config = dict(
    d_model=256,
    activation='swiglu',
    bias='none',
    parallel_block=False,
    init_std_up=0.0275,
    lr=0.0185,
    lr_head=0.00663,
    grad_clip=1.0,
    warmup_steps=200,
    batch_tokens=65536,
)
Each number is 500 + 40 x the weight over its row's rms, rounded and kept within 0 to 999. Layers, rows and columns count from 0. Numbers have three digits each. The size before them is the row's rms in percent of the matrix's.

# up: layer 5 MLP up, 704x256, rms 0.187, rows 54-120, columns 64-127
# down: layer 5 MLP down (transposed), 704x256, rms 0.109, rows 54-120, columns 64-127
# gate: layer 5 MLP gate, 704x256, rms 0.184, rows 55-120, columns 64-127
up54 107:564486513520499479477554399477538481544501519515439465453645498505498482501420486447442509446499505511447539489495464544521501502453460484551496488503486435496506541447422553482556528456435519
down54 105:513556468506486464558521598520514485485436478457585507605529539498484449538531498549568528511504534509482528470489548436434510519497442482499510435477474441495516469562481515513549438485470488
gate55 106:520491513446554472460509519451477587563441474500475511512513534466490508513434499522474528528545453474429501574509495504470484475497558553530479584504525501498475478574496556535448508529456527
up55 098:540533414581536537497517471526511493425487529547476513483502567509489515485437482526551524555556555487503487470492471497446526521480480528497497562587534540510522494509578482494516500488553592
down55 105:454464528480561483453525479522493466569501490512549480491510455574538498509471396525506480469451522467513524507528466549495474461480487536459524466447454507424449443554499522534537471505537502
gate56 100:548507459499489527503586491479478396504533502482516493416479460452487480548541458491504452437496467457405559480599525518512468472480592486487599523518510561476485461490482419482589503424469494
up56 101:568496514512526523488479499550537491476442532422377512502461496481521539486447470480481515526509480519536506538489507440501476524555499518535536488503519540513501489467577449464486447510532517
down56 105:415531478534471476480510549578507507515535497509479523573444474464510471513470528514528431506515543488565488497503524420472540531507519557471479514533516576482524510488551482501515512474510443
gate57 095:539461485495481568558529566571557488554577474436554500552552545551538444532490573502366499504458555499478548503508549502516403519480503493483479587507538446529502506548538506519500534547540495
up57 099:455566534521515474523568545517529426506515518381518548494463524432490456496543485527472497494421533446462558481549458549455468490465503382548485517480551520454496510501532609539470552509505432
down57 105:536490544367480577525491483587500476491569449522488517521486519557558437521533546533471486430481508555506493514446510452504460562487553535468480557528517487416544519472530542480602559585488467
gate58 079:476494476537500470601524438516457476521488429468483554506581530540520509526531463523476514490446463464523520506467491502507530528495579507484499574506496403466445493484518432530548503542585488
up58 086:535364468496484530546454455515523443494531540436556483575550495499507478553617543623441487441464427529566489480532541471519499537492491455515503581544455447498548503493482494474609481467481491
down58 082:491562501520568494489512491528523469574588493567537498459406534535419516486501460435579541520574497533481479525573431549483554493494396516464468487467499506536535457591541532491494498526524486
gate59 102:473509542471538496480516467538458456517537513530510533490429490509487470480553527562506447527514487459494518448423519554475538492553466496477562445551572473515497512447480493485541465460503554
up59 102:526434484448491439533449477490424415488507498503505529493486525432472537516504542493503516540506626514494507530477543472509591459512470507476501480503502518510470498532488506532485491465491480
down59 106:552519488483548447622481545521515541573400500367504434476462528474416518483499498558516483530523518501506537498534414393512507489492569602527445579533495449543511586487457458511446471518463455
gate60 104:432446482430486440432465490551437505546533498480497501491477462456493474477467506559488523543513536483563504518517421527413496520548489468461475419551488573486491568489584480484447481482457573
up60 105:469537492435545507503484457493439476448424515450538534552534467496462536477532520570475556481523544522519482505487462426467463579471521472469547505472433541538490530525494472537483512523534481
down60 109:475491457475535572443497521426518536449495503498510441519488510475456495532467426618464482522486440515548478573539558451607493519571474537532510444478491465558480590537504518438462514545450481
gate61 101:485577545527555462527464505421467447453509485573467497428476453566531492454454450523443457478488506466523491438523515546468504431527525402499479476498494517542492487451453510545512481586488517
up61 103:515514524518531549549568541529428548503486480524501450473459457461482511458497542445491514515515496529426457489456483472553528456463517467554444547502528518488561519464472640530496498492492445
down61 102:465485458561431486485538489549476500476548441465551481548533499532505475446492543509523529506460419512522567553525580518586514515513498484419585584564567565520488540514499488559408489549490476
gate62 086:454589538584458541463528520439517488507487495486483465515514562528546510492539494503465493423457499502567439526489578521575502513531497447507483487515529530545489511477451448491516541588474527
up62 090:492514461557479471556504553513491481567472448523485439535549518507497464513526503477531476495474494540498524454508458472503461513512524507467500485533521490456458520448470429513504455557547489
down62 090:594497482516567507541481527489536544532515512542534449466467491487453522504512433477505556497494505553517565423569425490527540488487514519462494553534494498439446543493472493469446509482530491
gate63 101:491565528518424553478539477522499530483470441562513439448447501473471446506451491530487520518477506465441526447549474441532545474406497523550523462526462508483557545497540438501521513607505510
up63 097:466536458491498489447450505447501594530534514548474579518535473540470591504469464523536524523460545496467518520479538566499503569486525490424472469573520455477460524420477473508552480551526408
down63 100:539437451504476470499503537453538493504592586466454486520439519453496538527456491550521526475487493462501477554460549521511514480587493519492536616555497474457498455490518486461570529480547533
gate64 103:436524477473533398532492487505521468493469610426415563433492444443427488561540570501523470481509502409571540503449495529535469453478464491445475469511504572516499532487506528478534563429545432
up64 097:476572553476480540484471555506444477521511514549504399532545524448464573562512557500500535512498504505474501511474550503490455519464511447508486449462512472508592442553496509429562542458494475
down64 105:508447539480486552506471478543540515527522439454522422491428485430525489466519504486463451462491581495471596506430485422500510489477462494517507587534536461443557469427502478579524512498608513
gate65 103:450473488504407515543423469496454435455494487601463513477463486468503482504521465543513478537468456426520447476547549594441487501529548467530478416542487492577467598498537453508535548545486543
up65 102:480582462476526508503530494494495507512504463528513505552484482509528532488451461488524475481489545453511521533521492490496516465480495511549499435509474432484551472536517556510454517559511558
down65 107:469554507543510473516468477509498444481546470501437468525528502401408445503478480528450530456553484436400541484517545560467466505476530577536505549454478512454481450514522512533462514422535557
gate66 107:533511493533474397406550492428543531483471504505448480495555547399433545535453540515455487540552516448618548516501479490497522494465557504496505467470511536438459470509501469483433561464450476
up66 105:534506486435396456595502450516468433502506504476481503552459450392517507553503476491506530516492470479428478527484470555510537512486452508535530585516547557522486527532497518440468511558526551
down66 113:617490506438472568524517542565568485465458480542573501488458505525447435539498469511522433528483527487427521577450470509482506478477559481523541514443490453512507514555460516500553544534474526
gate67 096:506537527514467519599511529565404484523498522484590566508399488542528491540481533546446494555504545519514531534511430513495490517454526523511531518478500518496462531500549512492540437507487447
up67 096:496510532550518453508485455437528497397495461569449495522558499501406462447468456487398450467520493510480507487560464514535500484483413545470545493498506460538522487511430505514533563494520473
down67 098:540565531564439460585481479443507508448501457510450483447491453497447476550535500479542472485442613487500509549525497494427526505566469465452538505454431527431476548526511458522460429518487528
gate68 094:468543498543489497451479461565486485497493489430509467540477476522544478542497515542463449539546484528490521542488522546530512478492549432487461467491487513458533472456477443489466445444497479
up68 098:544466565497493469505490517512456500446527461523476432500472514546518478402513467535482513488540595551539626517556525528529512518510538513536444531540550528555454474484522515494532544605499484
down68 093:527577656505489505581507478462520608493462490463519478520542478421462500515512521493470587505528510448516511535544489529580475471522508530500518586523496439548522454486454447407521476492531477
gate69 087:526485464508487501432475487520485454416492549499496493466465527481522489480508528485525452393461414466517442436468475491516482442479499426408497507486534481575580490494477527503531516508462451
up69 096:496447501599501509452505524522446562431446465507577551492486504519547502541460488486492494436505471526567491482462461458496500485500499549506476507487493510482569519422547540566476463484504490
down69 098:498428496466451549542538494540553506493477409493529523510464517501623534497471473515490504521441512413466439494581528551530479504560483556464532470513473464502533514458524502542523532523519475
gate70 104:453480562519499524498544522484521556418484551529508524526496489447498484475417549478497467504507502489508565532558502458458492572514467490469519487500439514530427464531448478505489450531467535
up70 104:441482429481558417400515531405519544525504484558429525518517441493594512527530512458541468481478532573554585524543497597509455550464499514531476507455450513445504517554527506557632486519531514
down70 108:450532478419541497512498537528489593508454460529452492573539435531446479476448419491497425533521486453510494480530460526546450432505504500456498544513527504546520472506492521509480474465481439
gate71 108:493510507499526502533559500490488523489450472483488485468495450506513462464482582445491369514465489480501557515504514492467525483438468543498430479535446426564493437482509457530515524404535515
up71 104:460529560423478432475512465573456507521500545471565514479454500567504426485518506509515510493519493443533478492504495437516373520551479373477552531474510446485489530480465450513470493521543555
down71 108:454537488500529506466524483460570536496492463453461445492435476499586561419409447512513513509531505519507500477450489462407513504499502464540474462565453500526510463450478490470558556598522511
gate72 099:460444512482477477480612538461486503635457448529537496516452560543441475505474498451455452486549503452484555522515434498424532497541471495534491511432536522505540480574514470496514517531521420
up72 099:437519492527583513476501550459543492483505498608452579482493453444488508520546547443544533494516515513464470568512500513530614526479490501534516484483454523513548456476463534526545459487486516
down72 101:468558441450518528472490512444518540556538534539553535430448499497568544591516546550538488576546473487501489464472484504462452536450529449480528542533480454492505506530488508534485534521464527
gate73 101:439507523496470561436460530467553596386505490512506512474492477480444474480534512483541510427468485493545508548498468480518556413529568483515473541467497461460514505527509497550528458584481605
up73 102:566486457476474529533505479484512397551516504538371491485528526522530550518544466524503509568551430551448501510505432460489525510484544442553466467503505513516479477544494490474489527501469441
down73 099:548506449451524487544507456521527506574532579502424506453508500533497597440511596495479454418581423507496469479514531527556513482511460467503492504519530505455499493529524527499455506415487547
gate74 109:493525484504518507521449426492459448509561498541460516500433487474516458443498451551552451506441516495476529445487533608464584494504471486547552490519434547504505564577463520531461521477432496
up74 102:467503475531491493504476526425467461551452493481493415515547483471537494424380471526449512469516502499563469479583487414513514502469522449537458448486547521466498499473444478497474518468557458
down74 107:544474533530522524482561502526529494540542484522514536486586522457503478481521476503434479513457448556505547483580487512489508500494477486503515482553522538489527540518528450508502518419415541
gate75 081:528472510527541504561439492479499483520506481504459484484525496519541527506498480494490426496461554456549518525530535502477494445382511522461505499536489500511509520504452506382539522505478495
up75 089:483515528446477473463516549471601531452508538536472549465514548468427563498465497521558462455498446463479526520534536503543484562542450480483540572519533512501489493515536512500463533532535527
down75 085:430464580472487520554584475459420416504517508440523452560528486444580531551538433483433524453534522467438417540478482513472511466478490531492496524550449528460500484487465483483555486457433495
gate76 097:523530536439409472495500466462453526529448534534489475512480457509441557551483470431497489468565429472534539526494467487509480487472500481541489486603525513488521537541511465457494403501523500
up76 096:483480436451474587514540530481491441526545496488464523503572484497567478479458495530462497522525486516511508622462530504502398485452479426539528503481468483581520419415471518460546460479524516
down76 097:531470503473415549551541501465468477516493510508536571530475475526467541418482483478465449481550488558464536436499475515529513525452488538493495533579511529471502475468525507477438570514482538
gate77 101:538510479496530494532520537563473603450554491515534501447530512539511503526483526544417501530460527418523545528477556496433534506594474541514471531552406582466464417445471505520500429525498518
up77 101:524495519436356534436520485439447416552522537432499433508471532523467516447516412490575524517548456524549525534461491564598577500503463493444478481493592476504496538524532455534509537502515501
down77 084:549486436478528552542579517500514452479529488452543466515506563513369532478632556522544533570460497498443542535499478406530530486410456489499540514515448544507557509520462528545485491467460533
gate78 084:470523442472555557509528522479534520428550442562512522536527481561499515546545459493494470538505473550437503543526497519527505468498493492547530516457570512566493554471504463523538526564569583
up78 088:538464538511505418445473554507525483488602525470483536562444497521471512437486483483468434504490510451473532487474549490435486459506446479513457469509553482498466566462479534459470452542520414
down78 085:521437500492479496476504544472540540470485473602536559509494452526468450427457490545494464537507483551465500568500539495523475527517397521470493586458586487495484502540524511531538518552527496
gate79 090:513521515486550553495485518492477546509493554406406465521445568536512474496509438474465524507462521492409495514514472533549435558477520428464533491524524566500527469566480480498585535520487472
up79 102:516523487453554526539502466542529481523504442464494482505419479517459530528466490581462475483555441509521476517497529467462521549604458476483447486505516537464440438501469522543485490483475576
down79 077:485518489480479565438465460484442507485498556487470579526489548484442604485487492535498466488614479494521538489561544517525488485541469505485518478481450490561544480481511520518509508476498430
gate80 108:566523443459505571536489579522534540423483521436522455513478540510461482518467556487511532602482530538518411493403501550491486449515532545506453473517469504497487460510535507457449472401460483
up80 107:473478422515513490467522506504551420542522469452477502455531595516513511502539462482544446480461445488518536517410500477561529511371528553419505502502529510465492538524529538492400503474477484
down80 106:526508389543488445513492516528454444553477561526520449529517481460530480467530515529483479507531452489490509473551473521474533535453474467436536454568516528455427515455489486435435538466494531
gate81 100:415433475507440431518493487463538489451495530500507500492492481470486508524432513505461507485498556429547493477521543449462542496463523489471531446524450422549447515559570478509477500503525547
up81 102:510478506461530535496566466474577507460521494497473465576525557560453506505475516537479519512559480485477583519432538510489482438542506468483484518558485510477448508494513483552407545467451455
down81 104:507504538511496445541517482550547465506451483498471566489485541485478528493506443481538497487536500497479505528486532549489563511486518548433472505449466517516480499573504450415464485469541536
gate82 102:495481519438501485523428469590487465480542512493526498550490506516472532495491516548549482482562450490449537505554486437499457555483485514528493445563522532532562537474507518500475470516547494
up82 101:445486518487501499473528477448522554405578476589399512531537552522535540534515463548496488535515517465523510594548525516469530553568461482535530462536483592571519556524547417457525507477476456
down82 108:529492532500434520440447454565545528511497587482522548480534510489542462479530499501486517519437493501553469567484452519460456424547449506511495475473523538501525584489522471541546509493485529
gate83 099:480473449463470549470473518456465506506442448474477529443470506473513546448465417519416482473474476479534508556497506487498504521490500520405492419540529559500507496451493502522496560508491549
up83 101:457498420527493576556541524438483430454485456452502541471431547518467484447508468535519453512536462563427401496478441554450497491530525446452494508528499479474490428453460518544589445559472452
down83 105:500451524531532533431518469476506433471486529456460473425508451531508474461491512519529481534418392462585422450429553477446490571537460564480434524453483487555446535507507463509435534486408477
gate84 107:438421543505585570567511469498504498533418502514505475550507461510470520455434486482457508505500458446439524455489499496511513523527539496564538468484477509523475525425542550527532584565521587
up84 103:517512502521456566523499488496473526401498470465476560522474501442509543571482501449469495478449510513499507503555521534458512432495422496476513429424540472431544538505510520451551538563562565
down84 112:470442486486493415487463471458489490512502542515443492503521520490543447485439557499531475457435560479456486515538477520445609558535461570420471502526504437503455475430549533550473491574529539
gate85 079:559469574464503465535557491454541490520576519480512448544461537542511448447575496575440558509553497444539503573535516498463483509498515491531489585440523499528569506567559551521514531441546518
up85 090:470564473546506472512514431489444479557508487490493418557595511499527529433494422505478494531508458492564422539473517443540480525535445533539506462493448476472478552505538542500520494556575524
down85 074:491456422472523505536467457469495574493442467494547546493402521508463497474484443488524503545508490487492560457505553533487499439492463538500513507451494471468541463501548502468518467520528489
gate86 101:531517504576503539464522443563420463528547509442469478526528481520429529537493455494506534421463484507437501557540521382479549481518428496544481456528503497586450481576411426447554532556438508
up86 098:524440487499495506456405396471432496509464493451542448484501481541455561599498497477560472484491409516497480491474507494495530486473435487500541509510505511555494522470497461517482497535475491
down86 094:477501527456536475453532505496537549471514478462476517551473492478532559523526526431475501517501533543494487501536464532461440426479533569422509557488550484481553489491567497496528515484496470
gate87 102:468461563543482499508468555517512457499459475506509515488513486450433488480472483446490513495537524466457527540510489527503474496488387492412523464468539453561460541483501506409551525507509497
up87 095:451520469505479531482541556480591502497561505548568477573538423494465422466454434546534517515569517512558456471505504548495478555513484502466457449448463468494494499562559492546510507525544543
down87 101:465540502454485570548505481533472533522506488526530429564523501496518552558467432443457501451519569522557479498521498475535525540528506472512478495430457561438533529489535503530469447554554436
gate88 098:605495507433549552468489464511462540483555477563498508492467484498484519485531503526499466461482450456464522479471440435495465452526499473492508513551519468523607506459498537512468470563444515
up88 101:487498538508510555578435545463584517517508484536523521469552447456469473483450474526495507469488491567500547474469479556450417439481476472504459505546534534455482495578596460517531522538555474
down88 105:521432491502513495502479520555502456522427478479494560539531497531565518521474592492460496482478484522489471502488433450548535459516479560486353486541553467521498432449492480551493538583500429
gate89 097:496480532478514532504439465506487434550548466498536550432453519506478456453520382509460446400569492524488521520610518492475508574489497453477490505539517501532485493607532472524424505519513536
up89 096:507506499444455499500494441543520453469455412494521468512535473550436503521565574495490423471499466452532482535528507418467464465549470414459498422431505481552515434519506549498471468462546516
down89 104:511522503511481457515483516477538524451524489508497470503498441504547505487483397544505593461475441443541507507431568542487442516446507478531553498430564454561494465479480450445517450503490481
gate90 084:501468479422489539513486485491556463513433518469499476520479515434531415457485512468471534571489553491378566507439519533586488515526545490462449477512570474468563571491539463562492410490438478
up90 090:502514519442502457427372493486458496551508461531522565537546478429476538465422527520480553512567494543435502472532521482502551514534418565516502492435517460526538531473549501522520453576438487
down90 085:467465476516481548492465535477484478551595500531487480497451527537459426466472508505566487494445504450526478446479589492507560514493457457471539501470480483497560498493510530527470477534527450
gate91 101:537401538541512511634488498470511488443466532480518473518511579490521503518471557391441438447537466490506544560457513544478504569516513467542485442537461531480481540465539439455461470487495501
up91 100:464537517454404466425488490481516482524457470441530494493462555487470499584490451577540474534493535486474547513491550480444526461556532459461547518601476502495570479482490474493503491534515501
down91 103:531473513494557459521478507458558545517520410541568514489523552496518476524479459507571574577504607499530504545515429492467513418476472462472477561532549502514520426422490475447511557544530456
gate92 101:520523525488432504520510519481519509375476502423567482530605492543452444508581418491499530497501503449479474554522483512517560522539410466533504511525501547543490535543521500492551503468482531
up92 101:493530556518592517540560540570594447506545413473570497531474446391525517504529572519534564496608484509486541509510480524469436516523473593494501517503465491521489481494462546437454540501439451
down92 099:471581565530520485522483473440523595512530533500515474547483509484498539541522531463516451480538560503512538440521495467516517462452533548578437528519480446464517520497462449559512558492471474
gate93 107:528525522469405506512526547496478530574422505534567522493473491476509523592423483538491475503489545449442517461477478478436441490504508501546535487531491531553463457492544519484551492515532485
up93 104:530559465506557451528434512528524455458552509544471539513493447537489505480456506503480486448466537492530482487439508535448552472486505496513479505506494474458521529530451527539495570515482453
down93 109:535565509497511525551511543513484391535559502528482468548530545483500583508462531397491555473558476539546541561577550457480570497475509533484528553489510487509582522491468462546543488548526504
gate94 109:432569483370551452561463476558439488504479520505537499397488483522443456556524521550524473503531464480483489505492490524525414467494487500471529555507455452480530478468510538377533494454509516
up94 100:474557492492478445593543559535477508500534538464573448509520462493460468425476440524501464541521543602465527525489508592479558447456481483446514462536534470504571426501515499489524505523513588
down94 101:525509450557435551482544507511501503453479477543493442514501523526479485533518499425460463541506502494499538526511389532510465524465472489486460457511487488519488487480499484476460508548472542
gate95 099:486495537532492523480477461513427448506540525392456546507513474458550511528488460484507501459452556448578506560520479513531512487529482456534531446485532555449451481575534516554541544483513480
up95 098:497478449429474490487573439546490520560465488521538493521514487508537507503528464514491484546477470453479499490567453531500481500521475537494460533491512506534436522521520476558518481455485496
down95 090:509469456483461504464526512447477475548486506441550400562415505504483481467534512502480504586570546479491505528528462449572510529509562494569524510456465497486521525436492460472466505493457491
gate96 098:563526484523503481505487490493511487549479481517555546510481495518498464533501458465431516487552402492457495536452450487456512434556449461547455487499467464488533525534493477501532461510472520
up96 098:528440530501451563529506499473480522500454544592509445452558523521456499536509479481496509454480526563502434482480554489457533536552532550476488484432385560567511479476499495529520507555575431
down96 102:490470476535547462420466534455494547475529437486467447514496446579522521482489519494479436482496451534503515475517455496476508503595525570546478504546453470488499503513562490501471419448493535
gate97 102:516493510536459518502548521469523555530598553461541543493501557507461381494541484485562450489482466492487517406544507556508437448485510532487535520482471489543428551555572505486529478440500575
up97 104:557487470541451481485488485485538485422428480429472466447447507457484492497605533486458449560565507490542534528514481474493485498500559470564486526472493511498580393533479550519488447626489501
down97 104:505504507559567485590427443523587473502518503518514524498469505530476508536579498504447555464484517449427507534566463534441471511523539513537492516494500425552544538521480486503472495478464542
gate98 102:399474546497440435553428521369525520495509546392448533493560494484492489464506542507537527484451508522550496496474477570516463559473516527497587436441467451526519576512475567500453519463529465
up98 105:467525459535520469473496454464443477547500541486397434500545487583526407515427506576482592468570467495554455544501470489471483532457480519518476465515476499567539450439521458404531483535494473
down98 102:396561570444536492486520515566464504461532507553480513540500496500445525433550484506517584533521433540524459513468446526462510552555564429504582477501527490502484434530491544522551530424535488
gate99 107:532455525558504498477435453472506497493488468482448483490476572456439406521510460521579576468552537533449422469540474463568514515534487511478562492497516507533480415475532531455446555454405506
up99 103:530539479496452526495553476498519486570488473550450508471454550565524473572522434487578514544492558494521477446577482502437515458548486580533512541571509476517533465410473456478496469439456424
down99 110:431496436504449504448517466520495542513535479476534481548503439503474540587509505537602465499496608489518456418474492469439487456484556530509445586520511442550521544528567499482477546477459484
gate100 078:589483515444524516540507425478458491546480499541476518537420528507466499446563485573525483490442486450505451586465492450495485669589500474533452511470538529533434485567502468524449453484537533
up100 086:493543494509582464448509554520544482448523485519624510460536481472568509484514527459532446585458437484507498522549472508464506474496442545518554464554505490495562476460494499561477484470514457
down100 083:506486519510487449503558510483438532479505478429366452544551474547480528502519540452398478464492495541463540506462440487420444540571499543553502551476495519549539502482428482464432534447448515
gate101 101:492503513498518526452526549555484547486479532529635542507540494539505449537432518468507498470448574528467535455472513472453488506531559502462450534503478393514483522449487512460527476510444547
up101 098:526492494445512508477544448458545461418550522472534535524514423517541436489498544417509508419549483531538492505511499563470500438495517513413551432527531568514478559503516488496522436512551436
down101 100:539492529488501532556374460459548441398554509477543463436502540431457502509559486465466479502613480524439502545487500553558446525460523517462473477491509545481519564515410476473503503513523520
gate102 098:516465508515440548509556522489488557534496531461527503486420455481547457519571443467449516486533448486507494502591488476505532438501460556517520563446459464436444495531467535471557487462528567
up102 100:477442474535506501427454520538522510527464491542455443539478440424512525460499574386513525475498499507459515501503466497496475492578488486516492493482499594513549483504531531466508456521487519
down102 097:497535515487468441481503443505453564543427534471450436501568522518485540590475457568528466570540459499491532517522502503540435524477585503506482574468480492513480479596441396542437441542478457
gate103 104:469485590521466507460507566518464477441532463569472446555479461487543429526535485483477505517471523509473493543468465464528536519599498463474525428523461520576585490500490531562512560525508471
up103 117:518492488479553480498422450458507506496473532553505516505570518496486537508465526516502446479536474560584525514496511540570540503448578534547536554520518420456463550446496444444450463589543554
down103 062:543484478512539430496530497500496484540504494477463482464535501460465550494535480525548505510525473545440488498455545500514440510474493551514555493502509456506521527443505518483520444561518506
gate104 100:502509539452497477443437501493469500529545507501476471566568522473505491524527608414483523482507522494551473546440500546491509499487492520472522484553533557483494558542581500494521522561449546
up104 099:547511449535451436499510460432487452523499520537489515483543504431391473419505486454558499619497473476513526529455463472505502494549509569562531510431494553512503500507557468549585565460528532
down104 102:494515530512540473534466542497564523486492523484527440562530503572510498499508486548531479533506521512396454523447521509497463509522472500451448519518476560517487526457534491473493575530494544
gate105 100:492441590549503524531637519463506482508603569454501484513501536494517472471523541482430457474509434501571479529535446475517409474507483561475523555553487528522510518523491446519475510530454487
up105 097:515461539585559441510521469569547469510440527406486563518537484474539569537554457418494470502535505510457459569552502544506511560496488505469470470451559498585452518527507444567458539483531543
down105 102:508545574515467494609385573502490555485484437569487418478547575446483542433453509464451501506528490553450448477567380544521463521525452397486479484493427537492490477435501535513435451472459493
gate106 096:522527545522506551439477480454486501493536500490490502525497540493467513431514541445553511510510527480534473574596502458490537474521509465473524512504581552532424534468529507461470492540555583
up106 098:453507618515476544448498489574467460530482486588442514484462500551438513462417488476380498426512471513514466448468464509494535553508532449495479472558491483533575544544471488522544501469471488
down106 101:530504485502487488512453478481489523506456494505474498434491490475441522596453521539498520504524479486521524490412485482513448500521476512531509423456477471490524476477461523587473478535530486
gate107 089:444506547442539543510563559458507497580500578528524517503548441534462504517417445397486517512507468589501481536512542579458485506496468521497546466481489475481542463547547491551501493553513509
up107 095:526546540476481506430518522461514497497543517474551523476519581502509615504463493499431507562526434513418557571549424441540441525548478441520566508517484525494474451521550493542425458502499565
down107 089:549508564494463442554503475493525539517420428533573556479415471493434505524496481490497527565498446595418531467478543512543550422561489470449539502468488434460550472444614509510494546541513559
gate108 107:528496492480494470547537459466421474469482501519525538426536457455461480528449539481498564503468549527553459495504488503440517449539523481454494526446476474502516427504491561489492404499474503
up108 108:523518545554494515530547454455519482509497560476509482460589529494477511555483592514458489444499509520540425534508471493489488508503458465472540470521417486466524502463527475516465496542481477
down108 097:487482520487490556514483496462554563482503567502460524458516470536450546529467550477461502480494520445517533461569521485446431488491527504509477443470498442483486522482493472501542475494511508
gate109 102:540462523541437434478524574483475484550524514503540534567583485468527503504444500588553531527436513533426524457550452485567550514565499556517502417574535527446495464501491460546490501466492482
up109 101:500493528542500472475502498490556510468490503484438488505505516494506547497465468477519514439497507498483518490541479550520572516534509511410487453480520502433556493514521536416500512506448489
down109 105:479496472574558487539514475492596459474560496527489494526461515521522528474447460547493612443565486491457550425511587432576461468365497538441556511484515558520511493538487509442471512517470444
gate110 103:624511540562550528535468546526557529566496399458531481540545515517536528511517487528474473504538607491502519549448424498429493467568513498555520491530510492446498550535559495470484457502541431
up110 098:496483540462508446479533530448547543523535511438395439602500508441507486502486473533556494482506502553498401461542498484562507518477582515517532479525553456551494515509465508470486632488472440
down110 105:473510590465442462543513473514534481498582487562490592453487529413401492450455501563557485510459493503439491476481454535420488487486532535534515417413459447550490490492541558497525495536554527
gate111 101:511528546497512438450494478447555464499438525512555486535454500483540538456450519516439537534489486522507455501515431489427462497512452510469540568539507467528504478541505428491490515464471537
up111 106:481476479510454509477508506497508456556488586433428531530469540430514530515529468580508477508518508521469503437547445480496547525535536524496527509504539468614544474481531453488427561472497431
down111 110:530467530520520476540489514434560486565468564433437582486507560500519446565551469459473507493465471494468487489488507496435539499460442558505461573521544465480445490468517508502492464460496543
gate112 093:476461505465524540506464534458477481588493465525498542412533457469436453538486509509415485499438500480536428531420526568527481543484468543443495425509508496536562474522516489483597480488504506
up112 101:550497423425516536521555463472486481518463470462496513485522515519497496474482515450472475510486488502450538521568508442590491479455503485435532467549531562529488601441499496550540514545486560
down112 103:558515487454495367505491442463494503458525491538497504479493484459515462481506551527535550538468591563571524488487502481493485599385506436521556462536467552464494522472540515499529393553507459
gate113 096:415403567549489547502603540512504482552528507477550592495534597504580462490503483557496467454442503567526418521499422451408510525546531519562551489495475451566553494531517476515544456554518540
up113 100:449519498523476583460446459496490508480540515509503477516503513472443504519477455496424476558523503443445479501460542504460493571423532528466532481486552508469461465542509459442543467468539562
down113 102:503417501470434511530485454539513532468601541520464552562505521536494438510491468432476466545568519510451511566507492536516506439553427513553503513465507415534537513469460481485492471442508435
gate114 094:506499497470536434532548486446506559499455537434505555459491531537499440531464527506468474463473529451464503507452542480509559468566535528391531403518359513480473491481436501504462517485578468
up114 100:447473531482506453497501498464467430490537501471491532507495527540484483377442516482528476459452416414533495469475569481489487497566497492584524431550476422436468481504504596457524547507491478
down114 098:473482462524501473538489445519470472553452522548498475586477499548475426529582502476470443517480445437462515541499554457501521521526488579427582452552532497460463508455514485583443549460515485
gate115 101:427508540505463455539481402537544508495480485508482524492507534454508458486482455419524519458468478481445502509494533479489533531414482469506498570480435458538532484582474499486567467490528544
up115 100:466495443448492442457512449520475509523507478494442506573507446510516459488521540427525499486454468421531456495484549494452452461457488540544536463487497440481455551557498536519578460515521482
down115 099:501528565480534528491523549507480498419490514465515493494486552483511529558458542573572537437556579568514506520471499488586442481537553516494490532455519499535535524506537570514422566462532487
gate116 107:536549609541496485457476500510543552521529502592547556452523561468486468549486539461520477513481530545496579487470496463557492498561521471518595487475472452520477554517610518525438516541494485
up116 104:476533455465505505567492479490512551534558417458466525481459524475530470489549481521514504513541464545464577473517520526520514530539475510503470487483460507499472515566506522445480533522425507
down116 101:463484528533532496477527536460482516421490469514461527575542513450511499458547525476496482555551521487493516542495450520490541496503443589462506511445489514431454532535528498486492447536539550
gate117 109:492451495442523510488512459519503542631492517559475499499547488520504546472456525508477548558524536539540523526468443501448456553532510511542524414532500558528560431563586409478495539510452525
up117 102:466473493475523536464432530542484571462530446532538519465399494579480483522511477521444425468527418507415454573495517490544461532556528489543475470459499459407460467481506478427525525538525437
down117 106:535518448516469527511506453479457473473515482539442528406513486540549517465459495475509439526503476432495535498494528423504550507467510453499469519476509510423457496516478522470533548536500420
gate118 098:442597544583496485540479474413476461500503452586488471474496525442493507490519501506513460527470507472452483486520511505497536473487528503456448504436538418533451507530522506534546471471532498
up118 102:380462513517506476492447437516533481539456490536466484549435455573474548451450535598468538474516480534540526552516433510544510460533506470488473496502409486454526504410465481534529463520502555
down118 103:483480489456486535467450509479537484393446554529499541505491528474560537503518539551536466513503511483426449532471509464506519553479526472469488446513494512579516568519505555510491516524445456
gate119 087:517510533507432537499544443515433515563468484542527488459483473573475479538501535529477480479495463495563566559488519585485436510452490480501450455481469456509530503549480514527470543575547490
up119 094:472396489528562606500522546503417466536574505511516481439514497514525478469411430474490497520544528494462419564452490525516503553486493472445450481495522487502432502508532500530502487554442477
down119 094:520478486473493489559458490474589442473533542496481483484476521484412464525493509546522512486524493452485466535503483498513572475432518472500480544517486496540502553475537503501526559519480524
gate120 095:462450531521509515533484490584505520461519535477495492521489468563501462514489485570430428499533525521501564564632511486474499461508495503561504453501474517502493466542465527511470435483513432
up120 098:552462478446433481502495506493456595517493509483499492580508473527469513498517489458476494442487501509506457436478490466460533514434474537500418502506505499423472516512494425520523447539470454
down120 102:475438415509418437506493483518491446488487499494507511507444576472416441542541492534569456515513453497502466452421485447539588462458463486544519520508466525469491439530490518491522567446424502